python train.py --num_hidden_layers=10 --hidden_size=384 --num_attention_heads=6 --num_key_value_heads=6 --head_dim=64 --intermediate_size=768 --vocab_size=8192 --hidden_act="tanh_gelu" --norm="layernorm" --norm_place="pre" --norm_eps=1e-05 --positions="learned" --qk_norm=false --attn_scale=0.125 --bias="all" --tie_word_embeddings=true --parallel_block=false --init="normal" --init_std_qkv=0.0354 --init_std_o=0.0439 --init_std_up=0.0506 --init_std_down=0.0506 --optimizer="muon_hyperball" --learning_rate=0.00788 --lr_mult_qkv=0.5 --beta1=0.95 --lr_head=0.00481 --warmup_steps=200 --schedule="wsd" --decay_fraction=1.0 --decay_shape="linear" --final_lr_fraction=0.05 --batch_tokens=65536 --max_seq_len=384 --doc_mask=true --train_tokens=473500000 --max_steps=7226 --dataset="wikipedia_en"
Each number is 500 + 50 x the weight over its row's rms, rounded and kept within 0 to 999. Layers, rows and columns count from 0. Numbers have three digits each. The size before them is the row's rms in percent of the matrix's.

# layer 6 attention key, 384x384, rms 0.0354, rows 131-191, columns 64-127
092:536546472428478520434574516545473467558527552447530552494502461545575505505374437440542523443458470505547578491555520473458505514483576515486438417480536552497388470512444569525533469532533490
092:410450489555437563421522490504519503473498534456518609431520459507481506381490556606525509487562562595532453466539444516440515458458407377402457454537525492473534502419578546479470436544563477
093:521455441465517492515491463440503515544492516498487480520514518532641531529470519509512497515576473396459498537575512444469562484483463533460473455479468508504514467419576528479560561522461559
098:577532500444530390509482485575471506485515445538451582499477497526534500500556522500564556418539593520487476479454553491545554504393479514446581441480420589522450522519493464540455544504482400
098:450557482546510489488470530498493496510503523481421528463465497436468459440456548512570525586483492513450560515556537532549487434550572485574508520456527511464491543424481539517502446476478574
093:506472481502523491383448507446561510522481506571500528489485557418464469552463543501407567471565566474568559473498509546430500454472481474553528531535498570521528527596494510437463446515404469
098:558477465482428467509549430465555458439482428393441551500582480554511521453464443456527458498599549444546481471622468550515464476481470538492383461564553502498527537543516480495549450458465533
098:623506434470499599440452400492525494487502468506566482422493546505509504502416492560451508512577528529489457502615487557530469526483503537445456579533519501412516482489443474549490560521519557
093:473539477545483498471536521494500469495470587494581494493487521467435571664596457499458500411435583475454582527555492481466504464499466568492578527545388412527523510586587444453451474535526410
099:497432521409530548553444441505507473674550416492443448443444457492498550550529495563498484520501494546531570449484475463473477509556439440488523472485442424540506433465536460489495450488470441
096:614539463465508529493556564535516523497476398523461514491519498549481628448521501456484476570462499369505556516584541479533538434450433396510504576543427488441467507520546497468549481518572498
096:449440577485523461524572548498508485483450462395457502524470561586586499509579537428509505472539417451509420483414480435541606511550462468484519470458501429414489528482463515537452517468464465
101:530451485468565574489526433498603530508548537535570511457567517451542490588439432511442495528542501550554454505511533487529557490434507434443496459501490493476442460463535435537502459479542492
097:571513518520494524582526453610472522528485424549508483498509510490422529547458510520527485551533557565514407589573626503381498490488549553505486501578484518459475466485502521500469555457444516
096:510581448640515478470540500502514438460495523589589492535445519408569476536583519517439502532446476535428522487497403520482500471455475524474477454514527454499439410439488493441493475499524496
099:369598534473525465515496454467497602466469392561517499475508516583547513575523601428509406569532486449527493521581546503466372531500579427390532597539481476518524457537491471480458567448425536
099:438529477517445551494503450617489615488568520551482533546439578430500407506465451530462416511471485672455486472463506426587517546604513503476525521517500449565478536533480473506456505412480552
097:477563517491503533512524629586500534508576460552476511519455531510561462474439480434509489496439444449584523503454537478509498556474464468479464485499527521549586519407503451531441501441479529
099:471565473501563523416511594410454525501449487530575490504463473443429539471496522531504470438584482533523485582494472487428440494588487492553496504571499421490440555501513524491497531544524528
101:477572507630491428593504417480519446452448617549518582482460492575544515441425493458424506441490509503535485558516427399512414494531543470541378470507479546503468520470516478525453455407427526
088:474504597429542554492600496462526523444443474541528429458540548458510470419495526489553544409443452417455556541528450474519468461539588468499566457526481452548515654498492528557469491516520506
096:473353568521460471509468533510506459450576479536527581509496486562453531524507516509477631422376488568555398531490529427583500488470574460542389446473455508551514460493425521556528533493590447
100:438502581506565457526549521511395518461493505511496586544468454507508428576481484497562621472418514441405410518423457388446474527567573528479567504533516558449495483459559486463471520498445514
098:489579579531494537495454568537383543507498570394483530464532395492511528551516529477498486586486419473438458577422567529446525556531499503462474530448474535539520470410408506510394533572536498
097:560445458548500498449481597553481393441445556585483498494574347440556453479568487525566521491447480524517576512554435479435576462525456427531447499559538485511465469466580547601632444473448458
099:474616491512490519552448504611440450547540506495525540487409564555450458438440462458510500514534507444469462467506461504621450499437461487475476517550564416498505490542466486519566437522532464
096:549527513452449534547488479452467459531521437423472486423492441497433548550448504553507481453497526459545529547441547535489545502478527486357511464419482535455385500601460472485441497607479477
095:486552559530427446548470497522497365528485532518488536587489527503468551471534446600530486476462457537442485487478520554514536534457432532577480453430439532529543580504500554486456515526520491
093:543494548585453485553446561578570568520489552597472444557489579506427410429561486485425507579444420459522358428449456524529472515520512509496504642488499541549553469458613541512371489475520477
100:453575491471573449488500575521502525434521442529528510511500440482484499469458487474527483564483509467518595442494472462443476382565476472477471513487536569481505568464562522486533479526483505
098:455511624545395421510515494583541546499463475552488486524454494562536490576433587439486498552510481482501562404460561525460554461467502435557460517525587472502451439517505507425416503509516499
096:582560411510487493451416522588411474552522529450506459332445578503445443371559517467487581457503457508575513538536467478488479495400457563542612546542550577400419480476498516401487463615509570
098:457508507521518575531482496545483520615654489458581549480386550523459531509538543530478577481568509504482513491576536555531383459462420551483450552491494474461393491378468505552483424531525519
091:582588507542529469492491541458520584534467445441472536547527364485470511472462503511467494475609416550444433588484512471537434522486519522572563537525459453426482468439578582530553512569419531
097:526498480555542563554464537503588485418410437512534456469516489453505536477507464437408550394573438599480483475458544498491517456484596521567544445491543477507469406505444589405530534463473503
098:391555469360494450521487458605514528365430513454474415392575452515520505446620519578506489552578510489519500582533528522448485518559522417509555496540472449457519319441437472580482473507494526
095:578425483532564477546556468485457487552517410563502500659519540399500473449468533507477678508549443429434477599567422494615500518365577551559460494453440455533420447472558503463580525502530498
093:444540430490534490557514520563511461480478507481497525451461521530512477498513513566659555420507406569520610450470508555554477580418474511528460444530538528543509519535421484401557431472486531
097:530525508530494520486460490533498464350465499445556485425413408525470555520549413536427498493517607522592525488446555461480460547385558458498407601534463524476520526513520414522450509519476476
095:506482464542461484444539491477549513522495476572442471456473565412537485447497459512602528547521588516551479528513492598507545495482394442437547411589462477506462516559470464508548515569474564
098:579499528443474566502463511607591504502518447473531490425422433519465395413543558542492594444414508495556594563433442504493448454564426544440488453513567461539430621572520522535495454420448549
095:494545468574567477503488385526555501469534543492505533460500485488501583468482601485462525477592526492568461518517561485544491606564499513586545611559524483488503557465549454394523375421492515
097:368429460506521421539503517489454456555481546558472512456511508469523406486440503398402431464509592475551551470587620533576454537543511565500518494467583478477507486522623478584445505476566444
096:443515551465480544552502496494515506539483527473481490469478553446456495442383482376504533533591478529429549499463466561460507519578513451615558493431497478453537529552486450583444510486500488
096:484521510572489513547457448515490514440528482528493575564524521519483454552528509539541461488491523504541542558489513600521579516516463461474448419433488470585559417499573461519518486449556635
095:484419440490468566587512542478482505472489527419517482523436494496529514415518479525430517485510438572454475601520517517502481542495404505509621494576510570555495501567469490422483619539523444
095:469572461528543438512520469533521603510637510530520546496540413493491452602521534501539459471451589524416402528545556514480540442439442506390546520562458509575539426445411577480519485527457479
096:605600506496492471392416423508463471527444470530540456565443497500522485481431440549425544540472502497473571434438533556485416436510568377479531500496490483485449511549514443498526445471454493
093:459462551470475513451483514505449498532504487472433474510449414531563424502447528462524508521532531525518531493511509449514538589403423475515495508435434560553524432589463484439571510528578454
100:486454587482530402393491509504489492458515453426455504543424489481493548573385585487553530511582623491517563467567487483545488418503618509480536445511443604451508458530537502461553502492451554
096:486493514519561377553537651535460543507422410475522487502495480547532514482471454462512467453486501540491470410551512524520507582565482611460444494487540473411513535524564484437593495545460527
095:535551570485430513469394477583420426470500538539450431515486517382468554580489565431499460444455566424478460568528483445542482573499450553556470549480532488558461442516482470537476524595552428
097:520419474527487504458434419430560354557557392419600427501586520468538535531551480488461578523537481514580552534496536479374544415541494502635532530466450565627576470402534577491546552509492467
100:482543474400403469503453431536454476490441528498569593516487481532489549556445543523549529469534411551533401501451544545561528544613511483568410540677498473586486475563552530436519480511524500
093:488487481523508555494429550476579541476626540618681523488541483423486575501532481543484473490471521547508522576591554576434514584433428456463484532482479484464465470570431463455496469525585547
101:503548451498532499550551492450486591521462514490408529542532542481443576562504501491463474499434391525517560534491494516479546606535521459470481443549585469495498558472554406597626541621485507
094:514488500362541462493478599500493574465532513592536516580410515606485505495480448514491549564439454498547524474442436468428493562437441537459532523541447490555479542518500521475492459513488406
096:474600576507523418554424483450595461575450481518523529499458462531500574451491494513497427480450626598460443442582487466534587420413496500562481488542441587561441468536576541456479528480498538
100:556562559507523505383539500471594502508469544484508584439475514487492489429496451475563480447468538534544497490520483480442522580508534513498489426499513533442470552514562497519546461594530475
101:481447564555412554430478528471490495412539563569540419594501540572537439407534441492435458594500503532496461470556485472565426429504468500544444510491569397397510477511446509568541537433488458
099:548512544468438504440434591524445509607471439494455511515502563392491420578504432489562535467471567490570515527445565454509435548475422525587525441470529483443568474586546472529541567436395496
# layer 6 attention query, 384x384, rms 0.0354, rows 132-191, columns 64-127
091:518469477508504515441512467526491533582499520484516534483488478538511451472471575547465559501570543575480502521562519564462457466459381470480506556528443567515537480422587504480524472568547536
092:516493324415431408523552429486526459546491451492504450541637491497556500539513585525553507526579463416476518485621479442534539531489436534418475478489485482587536498507514525479534559578511512
098:521538459410482450554522432501500474544502459566483548434534610493545471508466538558550572509486569516518580463471524498548528496456473547382558488447527511538385490535461447564460537490456488
097:486498468520578484517515502500467480560525542496499469538392497398471437437515607457489567538526481384472574561465516542456437465436585577536500483482593453458454587473551574574463529428442590
097:455495548445530431474483481455481445531471518674513455533626538428410500569382515468487594478596529447566466446499493457459437479430446539561526508442501581511551503538518489462533481553457451
095:552517475524483476484544471499474485474454492409452563505479493502526542412556506535447452430594623502464588497584464498470454511503522472499490549469496497506468536526468449554443437440493503
097:469542528429495510484475439501563483461470550515542534436560603501501451449414512520573495549560500545459498520589482462518463422390499446476422618604525522453442496499427560530494507509554524
093:498503451556562527487527513512496491511469647534562446513489592521495574591541517466494531457380624504505599588537439414611500514470467505502607549457380469552493448577604454414524465480564436
099:531463535503544544502422423465464540651480470433480448439445392523449539502551506608553487521557479559585543472563555533434439466538394446486549533513353453509509424409588503468496453562505507
101:509441485382535538546538491573603379561466499486462456502445491544576544428496586478438494533451470498512489530537436494534488551489382501501547507515544451468441540545519553412526473419494436
093:560462594496607468576574451547435430460496501451486457547446532487581525515555473470547497514552413504505407490478501443523488511446446448494603471450521501369547593506424425486472461481482405
103:500446494466622459477440472488535534540541525492562490501468515501475483583460470471455474532538460551547493498512516516592615397492480417537495473470423537491418538435563487427536518563533505
098:519461519542479547523435541478457483465466547486501546427528534495478535553545559537501478511557558542541441585618538489498487427504483543508487520490511468354516468482553558546540534566462534
095:478598430536402438476499488587461463446458472551582503543450531451424478514479513532521428558432473489452512542544417504495523506510461496496481472479459481538535454452564518489485412495457462
100:421498537494528461593529494442400559458513467624552424451478521519493499530540588400484433579569542498521442468498525554525447481514511511445532526604512413493454443521526485488506561427558482
097:468620484474451645532483397607513604477539427456494523526543535360447404530450461492479478529506529556485524455543478459539514506505494574478524558491432500521535482589430458535569482445454570
098:500518465433557533516508567643462460473594523513482517479498486529570401545461489489533518557486532458466473421451549552457497572449499466445456499523549484542499545450490425583497470393569423
095:496561469484575482472425413480442494481432460576557490518443530503451472566540444527462452541538536542499419606415466479429427537531457565532495467492481391516443581526544508400451546441457494
098:466535520539471539522567394454519485369460528534521571542462509497453523494528439486386539508502550388523499480509415449504452470557467494525621551461474613495417532500525487490574414446519509
088:474516480496591484492583509475482551427396533542595478425466569576539465522479531487524422423511514453382518488503472564507548410547543461550463490553437465523470584459461576474535547535587493
095:530429573608506481476389532502512430458532538532484536456545489576483478527523579465569581459472495478612467538444516481591422500452541468549445463390490551455547515468500464510492503492542456
099:506522499481451519478520554480416596449570550451520526558474478499544455576488483411529575487515481462468449490549449414497488523555536547417562447520466579501419450474461502441488525511482502
097:454499545483428548507448548588477577494550513429567537391505437452511574511484524497423445537428465434521467515481522480445476569519539518505451478444421560565534430448490483611493549483512489
096:560461439499413499442435521513470441465454539504515492543544428541556460504495454524584457450454483501516611607598489396450559489514510507536415506519522417476570547526576521525487473441491557
097:473563518515531522545493486550430503503536504502456522461509586616479524528541458459470458533503491471517514523568495431588474519461474525460519594485523448449505466549472496595560498466561471
092:508461565497348506505441473461439521546469544526556494491516431492531519534547474575487443432583567479571514510490443550467385515546554401441505496498447550457398639508470442440484487553535451
095:423574532509456495494405541507532482557574543410463593596494520472540551514508515615517456497399489528506510538517515556486518499515457544473467405430471496620513582537470507556499469578499493
092:585501564475474511461414554591469523450487612587443465541520553525392453405485470522414484463526481552450447505440456457559566524581477551497469560491489532571567493426556539477340465502475458
099:563548451440485449442521555443442437450504415597507429492546457393572538448377483457477448528590458436490560480468513448475605390513480456513436487540516559423442490537537495472532443479513500
099:492499574450525442508591500536488542498494463528450449541447531526547506468510594456453427612466478544509549473487487489485481415500502491586507584477482577516517525462491563422459478556479493
096:564547430585394434409467567532429415562454473433526565466537543461421437360581526465423586444540526549584564482570451530486550460470405549515584434606498562459454497514543499402559480569513592
098:502456433521520536525472437585524501546510516494584530567460601534432524503527562499486570541597452516494425508549516533460438476490470501531468611522609490421484485459390517530477493579519535
091:512515431518499512503464533466527586559541512490606539551472405428466527456491472597544518521590495540463498544412486406528450518420555506557465498562482494452471443465559536565592532560480486
095:559505516519521568520472508485582477528480432457478443528443516547453506422532563381503475414560475556495550498426494485437463460468506557487542497401418493476500420463457587439546494502400513
098:398557490437533392488445507571502607469476557442506505510512439458469581441605487573516572600532494549497581545551527568447437580550541456590545499497518418527475347436447483478497520592447486
090:454359495551555548514479487511457410491484449558532505533501467430372499489490560514528602515519503457378491586502383501608532542440625471630473500442447451565366501527495545467537483524461437
094:526472503548521514457614534579500487515445526544523441454414422507597461546528481526599528411558446516497557449506550595497540468470500623516508439493558474509391513590471571479501491537573510
098:515496514510461458543477456535555483417473503482542429497482515506439549477551482555475483451582575509577451478491498435499493549496455494440455516563497470467475450549492397573481522490495526
097:479529531528489491460520554504565512448430460550462485425512496550486501503390522515571502473550605534410569591532413560473553515446411437494545462565504460476445593551474506565529579628493570
099:527554512473453509493461506527599488386491373507493486442505409452549419469522569517544533499456529519581583533454480460541484422582482584500462515527433451393455561596521454481580451510489488
096:466460499585489455495500471543497486397496520447458562533482432531497522550439616501440490452585515453411539453537640600540560574566427534534443598591512467477528582540533476393444419565409414
094:438444479539597493619480469479472478441500520516449476552510460494491484536397523526470434467511557487550452514463619509559383570476468457503481465530558478522477564517612449479525543454542491
093:479559476511470483502520486503422482581468541490522480431479545401564515489424478429462556488596539498442529589526552527466427553543572462645593506485530495404535608512403456582434512385555453
096:472526591630491450507459532523539450524550515533515598478545562481556542566601469496519540484474487489553569568533520585510473485520487457507502423441482475630441480490533398508555459478594562
095:433419440437478465514502520460466545491514478389551561636460495562528527386457575466480482505519511558467554526520441542486446554448465530516541470547502562504547456549541468484534629572510481
097:506538542481562480445485491507602606446626535503516448431547452481498496477595474497557438444516644529479410567511539438558492442471505471441512537488483453486559418468453554509492496543490491
098:462578505314480531486417474466504434533470449505471481537503518451492537573486534489407487535517498487418512350507524476424486421532480478454578497523451484560450433484568528575535439474492482
095:492583536604498481492526510494498586568515499459456488531403434469575409531522493429474523561570529597518530489537496481525554572445438476478473479363448532525502341572467539437512502538561402
097:471494533480530447521489465534538435521542494411484458524411588507501534514443560405534442480543606487495601457516508467491420440484568518440555471479517555463491513522559358481539493502396539
094:462501536505568393509560513506508558549419479447533479491506501547481474464566492525523486485524521489504491465520527483450505559487449591481486601492456399495519572493528556487557510478489446
094:539530553487422525451400485480433502495542506498520462491493576488486572490566451439552435467479496427458498528628538525524455484507479538508471556483519482552494488510465488575489446541532483
098:494524573493550542511472452518599353517496401469559438519563528439594529515511436500468510530487537469600534513562523483438483429555467468598540529414490530571537470381532553391482544458469507
097:464556521442529545501493470550503521534466452518541505485414450497472575524488569449523502424482562575516452545403532515522501517575539417519481522657485540580431497501520470459464437513547524
094:539521464472516515483453489473587529521538477606590532455505394434522531465494550570539467484498441599482493506620552557479472543473518523490498534472480498590437451561449536509505509550519576
100:554525528498481548632467490426473520511555572507457568458494572515462506482567434445495508527470427514456559561506456460571556518490491415492555460587567533493554546437454514551596599566472445
091:542497547515539564446465552505508517457490450600498446625399510495492506532501448482439581522454523468607565566477492504443565539403460461377525553464461484487473539500443464467487480512543422
098:521569606473466476574427463413440457437425431493500552481529457518468534465493543529503522479459530558525483510540504474559565490426459596512492474506460620521517471559567580407526458423484453
097:513545472520539486414581551475588481524451467559538512502524499440597501463498462473485552381432431530503584494489501453503585581503555505549515468608544629464516541538567492513575498521514509
101:481453544447412530431439510572492531519569556608501391650489485486472468465512518467489421531429522541496468443481525478550429511465500579527460498543468493494463460486511494517517485407479448
102:533465555448483491477439518458460463601518422511505517509580452458419412620453459469493505498471491490531514493431544510397468521582480511522499479473507445431581510574479517520481485492371536
# layer 6 attention value, 384x384, rms 0.0354, rows 128-174, columns 64-127
094:525516502553561495537500594580384492496461530512542539485555477496586445513455492444563502472480472544544382456405561485525456391543438539455508463495437499519459539554554497509500446436555475
096:488553476576498531549547444490460541482494511514572480591489484514552530487637410445474459463575467559508548458592580531506420444549465548480429516506490541492515443499462406517495534453488438
098:566531518464553509507433484514493529552390460438480509513558545528453397565513527416544585438475511444439537529526489572529501519616505458550479568485592552545436515498513526530570495531557508
096:386498551389506550574505550515558442420486593511456592482524429480482504505510515521493396583511509519442487411460515466489498442441448542462464535482515511483560479434512508501551638517556445
093:586440556469397473511440487526456554506539475579516464576503444565472528444519512498556558558456440499549476497403491483419435478589484457611496473468543548538541526482489446439579430469475555
096:534573492526498403485570491464453496542532432450416470545524483551548482482508522480441458442500526438504460583518425485525489484483592536520563463499475493525565562434482493484550539471412424
091:497492567463458417500553590449509524483535536490569530501536538511495538430540518476495512485526436476495447508465483442576411513550552548516554475529457477501580570501527506516567500394430532
093:513514519511517484639497472510442455460464564502400490560516454532534539444512455525518485463529654494447598440446599531474458408553458441564477577535487491484552451513534526508488591373491462
098:474459588423476499496361492524589495444539531436512452547503500614483508515436441608561551517438540580543414402507557581550563512532506432525481483475525452514516478576552500549548533488478503
098:512445491514519407559556346536477503489411461550497387465504415460529452594499462520489496350582481550414557458540408442512485499528506489524453492472465493472547555529487498504564545506540555
095:417497488480423565477511487475470545437549537526475538501521498436466389505467427437509531437542532518545579374434515582619461468527462529468572542530493474592473500463434514478459524568587473
098:480551523505502561544623408484553507515543442530521451467442576479575517471519429531402565529514519454539545435494494466423578534463427473506502493434575520503487475598532465496522470514579566
098:443444481510487456554478556520486490493482528495551490434488477557538594480439465513543432542500540540358479567562522567441589473547458507491438608545490505364571590461524521498504461419523461
095:529580444448518464466440523464566520429432467541496397483565576541424476503606523513511479569514533499453475573471510488512554506523527511469511572441612411597511596481507508533486495479479553
094:479528583483560473584468422547464490466412459481520494502479463512455505554519498498549475571468364392489583467485448466442495391544508495428537478516562487409572508455435547512590435526471429
098:495402547482432503483486470500473437542459452518511487519444530590502461370497449492545489518517536572540484474464463510559509516529513382507573517526469544572489456428490539513524464499476458
098:517430517410497458606527511564553523470466502607472539468577508530498562532471561549526506457516537548566519493581561498401525509477568528480499446500494455515525517505481470539518498487508486
095:552606457559550463505487563420534437512469476421460415428555496483474513419479526561393520466456375445627443525477478442518529477430544550535427606443439471481461573538554514607425489504485447
093:515536539475446440483548475547531446531470447511489435485503390484536684520433451503520536497481509519504465503531510469463488567540544464514550461503439438524459548511469566544490444590500433
099:559427537513591513467538504458443412456536481507448455484539559470519460494507526488510550449571464499503434467526526493480450468466488554502453515623562530514502480395529487554412558403513532
093:493452516589563572445463420473540546493466511608469545462506446554460551467539509462463570535574612493521434483362514532442533440563538607487569502480603524584479507508471493444460503492491526
100:398490429541567492542495541467490458565528497532412410536510529466553478489543477583446489455496491410526497487466506499558528534478526433435562526454449577483510384420522455509474516514566544
093:474508601387426466474522383536478451459493469525501428548481461423478544516419588517452561510460478525416433578491588513535474495594563486525380499508574601506582491472508539483469470531507557
093:551534577537489449580502561420539470612451468579425472473531552521442520471529549474524438559451482363547534513463523440459538494479512600540538477507539425486436460501572449568471455583478485
096:542427500578489499478494482434462495511524518493448501503498529486473487539424525508534491536591522512586491495481453480490557561523387532510493522497546501517581464521512531516584606499519475
096:503489474533502510469591480544488555501502544512551527485435563586534509542435508497490415520449435473503525551477475559452431503548462522548458438542422504520483529597472558479520522457484477
094:520512451539589497439491448543460448497548573455460522591347532492507497547575396572511444569519492510538544509518561532458496533503529489514522506458530490469512497440502446513470578518485516
099:538488497556569560511505570540403409508428515538483494499540426512579428526499521603480436571528500469542523603597600527482486425465475527503537536547495591610501486523483598452439446514485453
095:478569468481552500485480439517546476542533518564407529461576637431474496494441545473549456442644480502540541417416472594453539581451488479556500639482495538481481534571464491563548507434516441
096:420519566495493442488455439426475476530533510515535501556467519390470460498602423486577498529516579529476495493506595600531504561446605498491403554464528455496467471459332532445510478538495496
099:541496422469503515530448560447486427455551525545530475478532545527552418521541471494516430512513370391455486576490516527505596477545500486506600393504531494518525461572481445550520431472479484
096:611479466479547445509413464495436508512511487517593575483511388503561468494591436486541405545529442567383453522467579530476478499495433590427493536498553486517410493501529521475394591595488491
093:594469482548519544527525529445454552432516560561506577508528529543446487472475521457487474503508568494467526445494566487517455529486437523551537532512559423534428515563513515475460552502452515
095:427547514552434595471491423431411539560542515530384436494509508498506534478554473530427426458340456534496490452495554492426480548463513440508506531495513528393519495484508442500472473480612511
100:516512521516527500524477515460541526529431503430436553599575477557493591432557503459553500542453479580491521493528487545485494469484442525504458456552495499522497576562532521461571454499517547
099:540489491356471540475555506469506491418493486513465434588554468497501526513451567542475496561545488527506522526338477533484469509588513552531489479507407470522522507539554421472522588539455497
099:395458459519429484550518403437531621509445516496567467477524507440586534535563507462528524537423503486434515428445498557461466436561510457601601506476469511523481522505529493496452526558495485
098:487543517414485537478465462520522525526521518480458446562498570569540472512483528450413502498542423464517359548473516380536517494404489430465427475507505466512494445470471484415475477512489526
098:399388443496519436533470487532484486471607479489459541536493429466457483442534479492495549521477550483450415536494518481462481476468500551489509525528477484531451526518520523530474516610550394
096:504461575534494493479485508508478565609497471451578529555516551507398529472542403520444588623505501588488509506523454447407488513502478517402598487602443477459388423515423455555560389530526520
097:435534535556500535593556513495487499542513424478449516594498525551514521473521577510428570474533502416521514465466494553404496508421488463540472566568398481495495408525518503561436527529543461
095:467564509520448490519560474507529460540609510430504459482498483529537540466574557551554433443519425553523519485552476447474448417529495510468485470522592506499500485516490469449454502479511482
101:455539365588475472539502460498536575445428508515524459407610426494419598493454463531545474603520528460528523525476478514385524426440471499587507449452537566551412432537503569544487594455449507
093:590520453641409413563486552545438545423484475423488537611495570584535493496536412531474430620532498426419505494430552449589517523441492433538422474497534491462520453462495546432538509510543517
097:410437601551547523529565483509578506614549510533504491495564508551554432408473508476406616427507488531496517426443489574549579462492585535429474513471473584419617425595442544486480609532463530
094:565553546493508524473459462523495436464491482456485479564518543490484457546454469575544535519568439502559465504522520427593657550460507504511564516599452542437504527525481435493497478533450527
096:512527530574555501430558557498548522463472463551553603468432429503492557531460501425484524549530519474544446555519474457455472474528462487513529532492545394439477469408480487548461447573600514
# layer 6 attention output (transposed), 384x384, rms 0.0439, rows 128-173, columns 64-127
101:562505550487426456486494465356524484500512480549442495570474558438490612470547544547450515486561495497420533522523435559511507525511548436554540510465521529567502468532427547561462550564484488
099:445463495486550420462469581535528459441508496501452498463481461524424448483465529531447548573404535479508455526419448492504550501500449505515562539470487455533460511465583547494521413526465560
104:493501518501445468490563500546513460484544504562523492511463518462535594452513490491448450520542577512507447613492544536545567468432469584421557466530413523411558493533516557397456429501461474
102:615575453606500433452480502450516544514516456496508470518477606537519537550494523498431540454473433500516566541490529532507476585497582542430511415466496485496480501553500491513423392578462588
100:407578467461622474456518456507509393448462584453507547444434540424492459581563481546514539514531547504533595457558461597564552512500530577545500468587489528418465527485588549530513546529469471
100:452441541473551578467448487557563501503450556554594518514454527397513543491487491445523528553435438476453602429497574541472525541614399447544450527481481535465433479491509552511508455514543589
097:473605480508556525554513377430521405482412457517457506550473489532469498549494523565521497514439562530491512497529501529470550408460419400449508525511484528487425446558464419456489506525654529
104:465478543517466536450464528449501495457508442526527459416560490460480519540499485519493469457458426489519413547517494492523559583512509539451545417487503489481446511509464557478524487572470487
101:520495436544539524478584513453478507499455527494484568503576512438487415470572579445458512443560456392425547523483472451504463536470493520455514527503491510492462526369466536466432430569546567
107:531563522497508583447447562487616487516588456443467620520540602505491547394518504535534538635522512447627474481494591523463445490461484494480563519536509514532473462519552504472462427550471471
100:563486536481502442480426419544469461543456437433472423525470500649552598495557613571521404447436461458538412634523503441475516509427512414551440473443506550427534516516610478487498494466417545
101:523508494482550471456445588514454539500492512573480505530525426481436478564448531495586477496572494556502455511524542469584450437489577499503477471558448527480533506411550578471408496467462451
106:530581508466432559475468466488436537483535541443467486577569574441519423519543517541444514457521412501552524513423538531525428451500540501572520437455502473575489416509480457436557500608479530
101:532403530488440553549554482480538497532543479556485601481424396549581532463416535509454439518529509565537477502485521509474475476537521450483444460572410534447504357482558511413508471482538411
097:519487420538497566418476568431515471546566541507486459471515552475519518390504564545420466394487534539510427477490522530559500554506495499497497534489419544538438537588529459473419544495521539
104:492547451547569522539536558542495553466526469473484494476574497437462513542527550502433527502493515405481549572569470431515443520442475547448417468503491485497465580540489488513495492574537550
104:469596496491485464405535499512468516558541567487536507537461471456514491545486518525420551477454425401413522474443434452545521543532504492518482566537594461448436390513457556416488510501541483
100:438416465447460532478447443544473562485500457514535561559451505453492532556554493443591456510529614565497495509577432528446472420490403500382569382552535481494569398482499525476510543533517552
100:467402414469587532614450509461498503484482563522453582481450529547499396456473511530480551537535471472517514506507442604549477454425530575452502531424476517463488400488508455463552490461507537
100:461533542494457489470420518430541515538440469588554524546446457469608580530511511598468473514372577540546593498466387526503526490513500454454507440511472505481478545602513485459502496577503526
097:542617440478444426554524500443476433506555486411508511545521584490586488454467548523490504373407476458505551561589443426512480521412502430502470572480434546490534494468554464552515512528460442
106:530472550408497497477509518472525559412439537437482565517461483617383498493478592363547481569496522542440566542504464461498504469528483552567491515496576491563517525558512519482534500433451425
101:433486487579583499508478572589546560470491474500528513484483559589427483415509429528486501463501490453488562368509448548531490508439492521447577516537504456449431546520453568494482589454446423
097:434538447554570500546527441602431535386471520495533591530482475422592468559491467461509565506492494554507413503565450611540459508561490448412488490515458540542453512462470544417499645471503574
102:503584534475510487564479437565470490469431496482525557434535411438543430576543587438452441518464453489397535533503490513480448455424590528388487517502438503499411514467514460524383376505526531
104:492563561517570524521437549538505441514488499464478485473510478442504508459467551437503515535529552565524499503485544409494521478477500527533565563476606463463512468426491549565516551532495548
100:531497508465477499535532504494492499612469408526548487430611465474513478493423608478522534545431495543491498531474445457564504495486505476520474526458468524521467501589496507592558444524466558
102:455579520513439475504485467428605536470604549375564516477468455503505537570530431405552545406457558465420452493497461507531553539499465433430472470497521436413501552410534475532641447530530565
101:543489482558487536470446523491499505509470493412555467485430392515497484454474513487521552534455549541475392570587456435438600453534544514471417396488460438508602433483566472430498476583572485
106:568444410517430577563510529549533525419456463503478549481480542569502535450455568581483571449516395446508533465494456469514571496482367556499538437503509513483487542499564487534522525445504468
100:477500593498493467423515520515539517505412533498428543470408448517570579532449533559505535459451558602493441442488499531465476525449424569438430552444457440495454390430565589482428514536572498
102:441507565541454559506569571457538475482418527452441458541494543564505541419426502562423583497453513490634410473498492495491524488471521474607482492421469543531556499495507498513600424480572490
106:424484535411488456545543503540544543532468504441513470561467415465566534485520490560546483510420394544466471534512401517491570496601587440464499463513485507480472471431507407510609518488503500
100:586420514502460530539546464525586446515455457479533482505511566494518470481507508533544568565591547531482460485473422443586529550538534560460473428544503536562544566503475536507520517493462550
106:555458433461508486512494471526434535511501483505533404409431405456481457544483508517493496478573518462487419518463581414468506489502561501501552563402615533496499520485509423475471548535487445
102:498491523608545524474505435539505480565481503472514575394511553494479463439502434537568513510482525517464496458627508451557560475420491523585502485524532491533452446420407530579446434479589534
100:513461470472546538487483521543435448508464549510442503564502526584435473461399455590503509509599468546559441582520511444500554478474488546449385528566543516447481548446541538493466392411539547
104:460428461607576491496550517493506489528507419567517533543485464478492490521465559510548481510456563566470620456468435611568493527497487510465619536509581451533463510564503546652437454506524469
096:509553582525477559472567563537520549485409537557550492517524558554534562523505511554502462464495466467559537476479527486506518490548543508490428509434526464449545454480386471501542514374412627
102:484526373429455488522478470499465436406505505514390447457527520497556427497473563419606555468530574448495503533509536599545496430540552531609449450475511536440555522456510570464430608497485525
101:534497438443519445496451437511458411491516468568548505422490503547469495503500451412626447510545489626558528474488538472583520484548455518464489482509604486497571497545520508448562520498412506
099:522426493513500506451443533398479575472470477529530610551405430516434488486433493410386520582461551467471541459518550542603535477475419515484512558539437490487472576419489583543483518585584477
104:586489553344485502472438468497413480490559520493503550544472565466577392545484546487466549355472495510436456530493485487583491601604533532485485498490426494531576574479537383497504494560585497
099:419519591382586544463482498534544440598510497487451536368446462460485498450481532512495540386487513543560511561522445489416540520576519544506547469562470529475461562497504520494458581512518478
107:592592477481427495427448457506409431441504518511530483523437479355508561471525541482514462612495522458461539507547498420490516546569492530563421476465525399578391586526563467568525428521609383
101:479545448542507498489475527511523597519506499483452491356471523486532499494564479437460504491473519486397438474480532584452375453485496500470480471499523434479485492490570549491461544433534483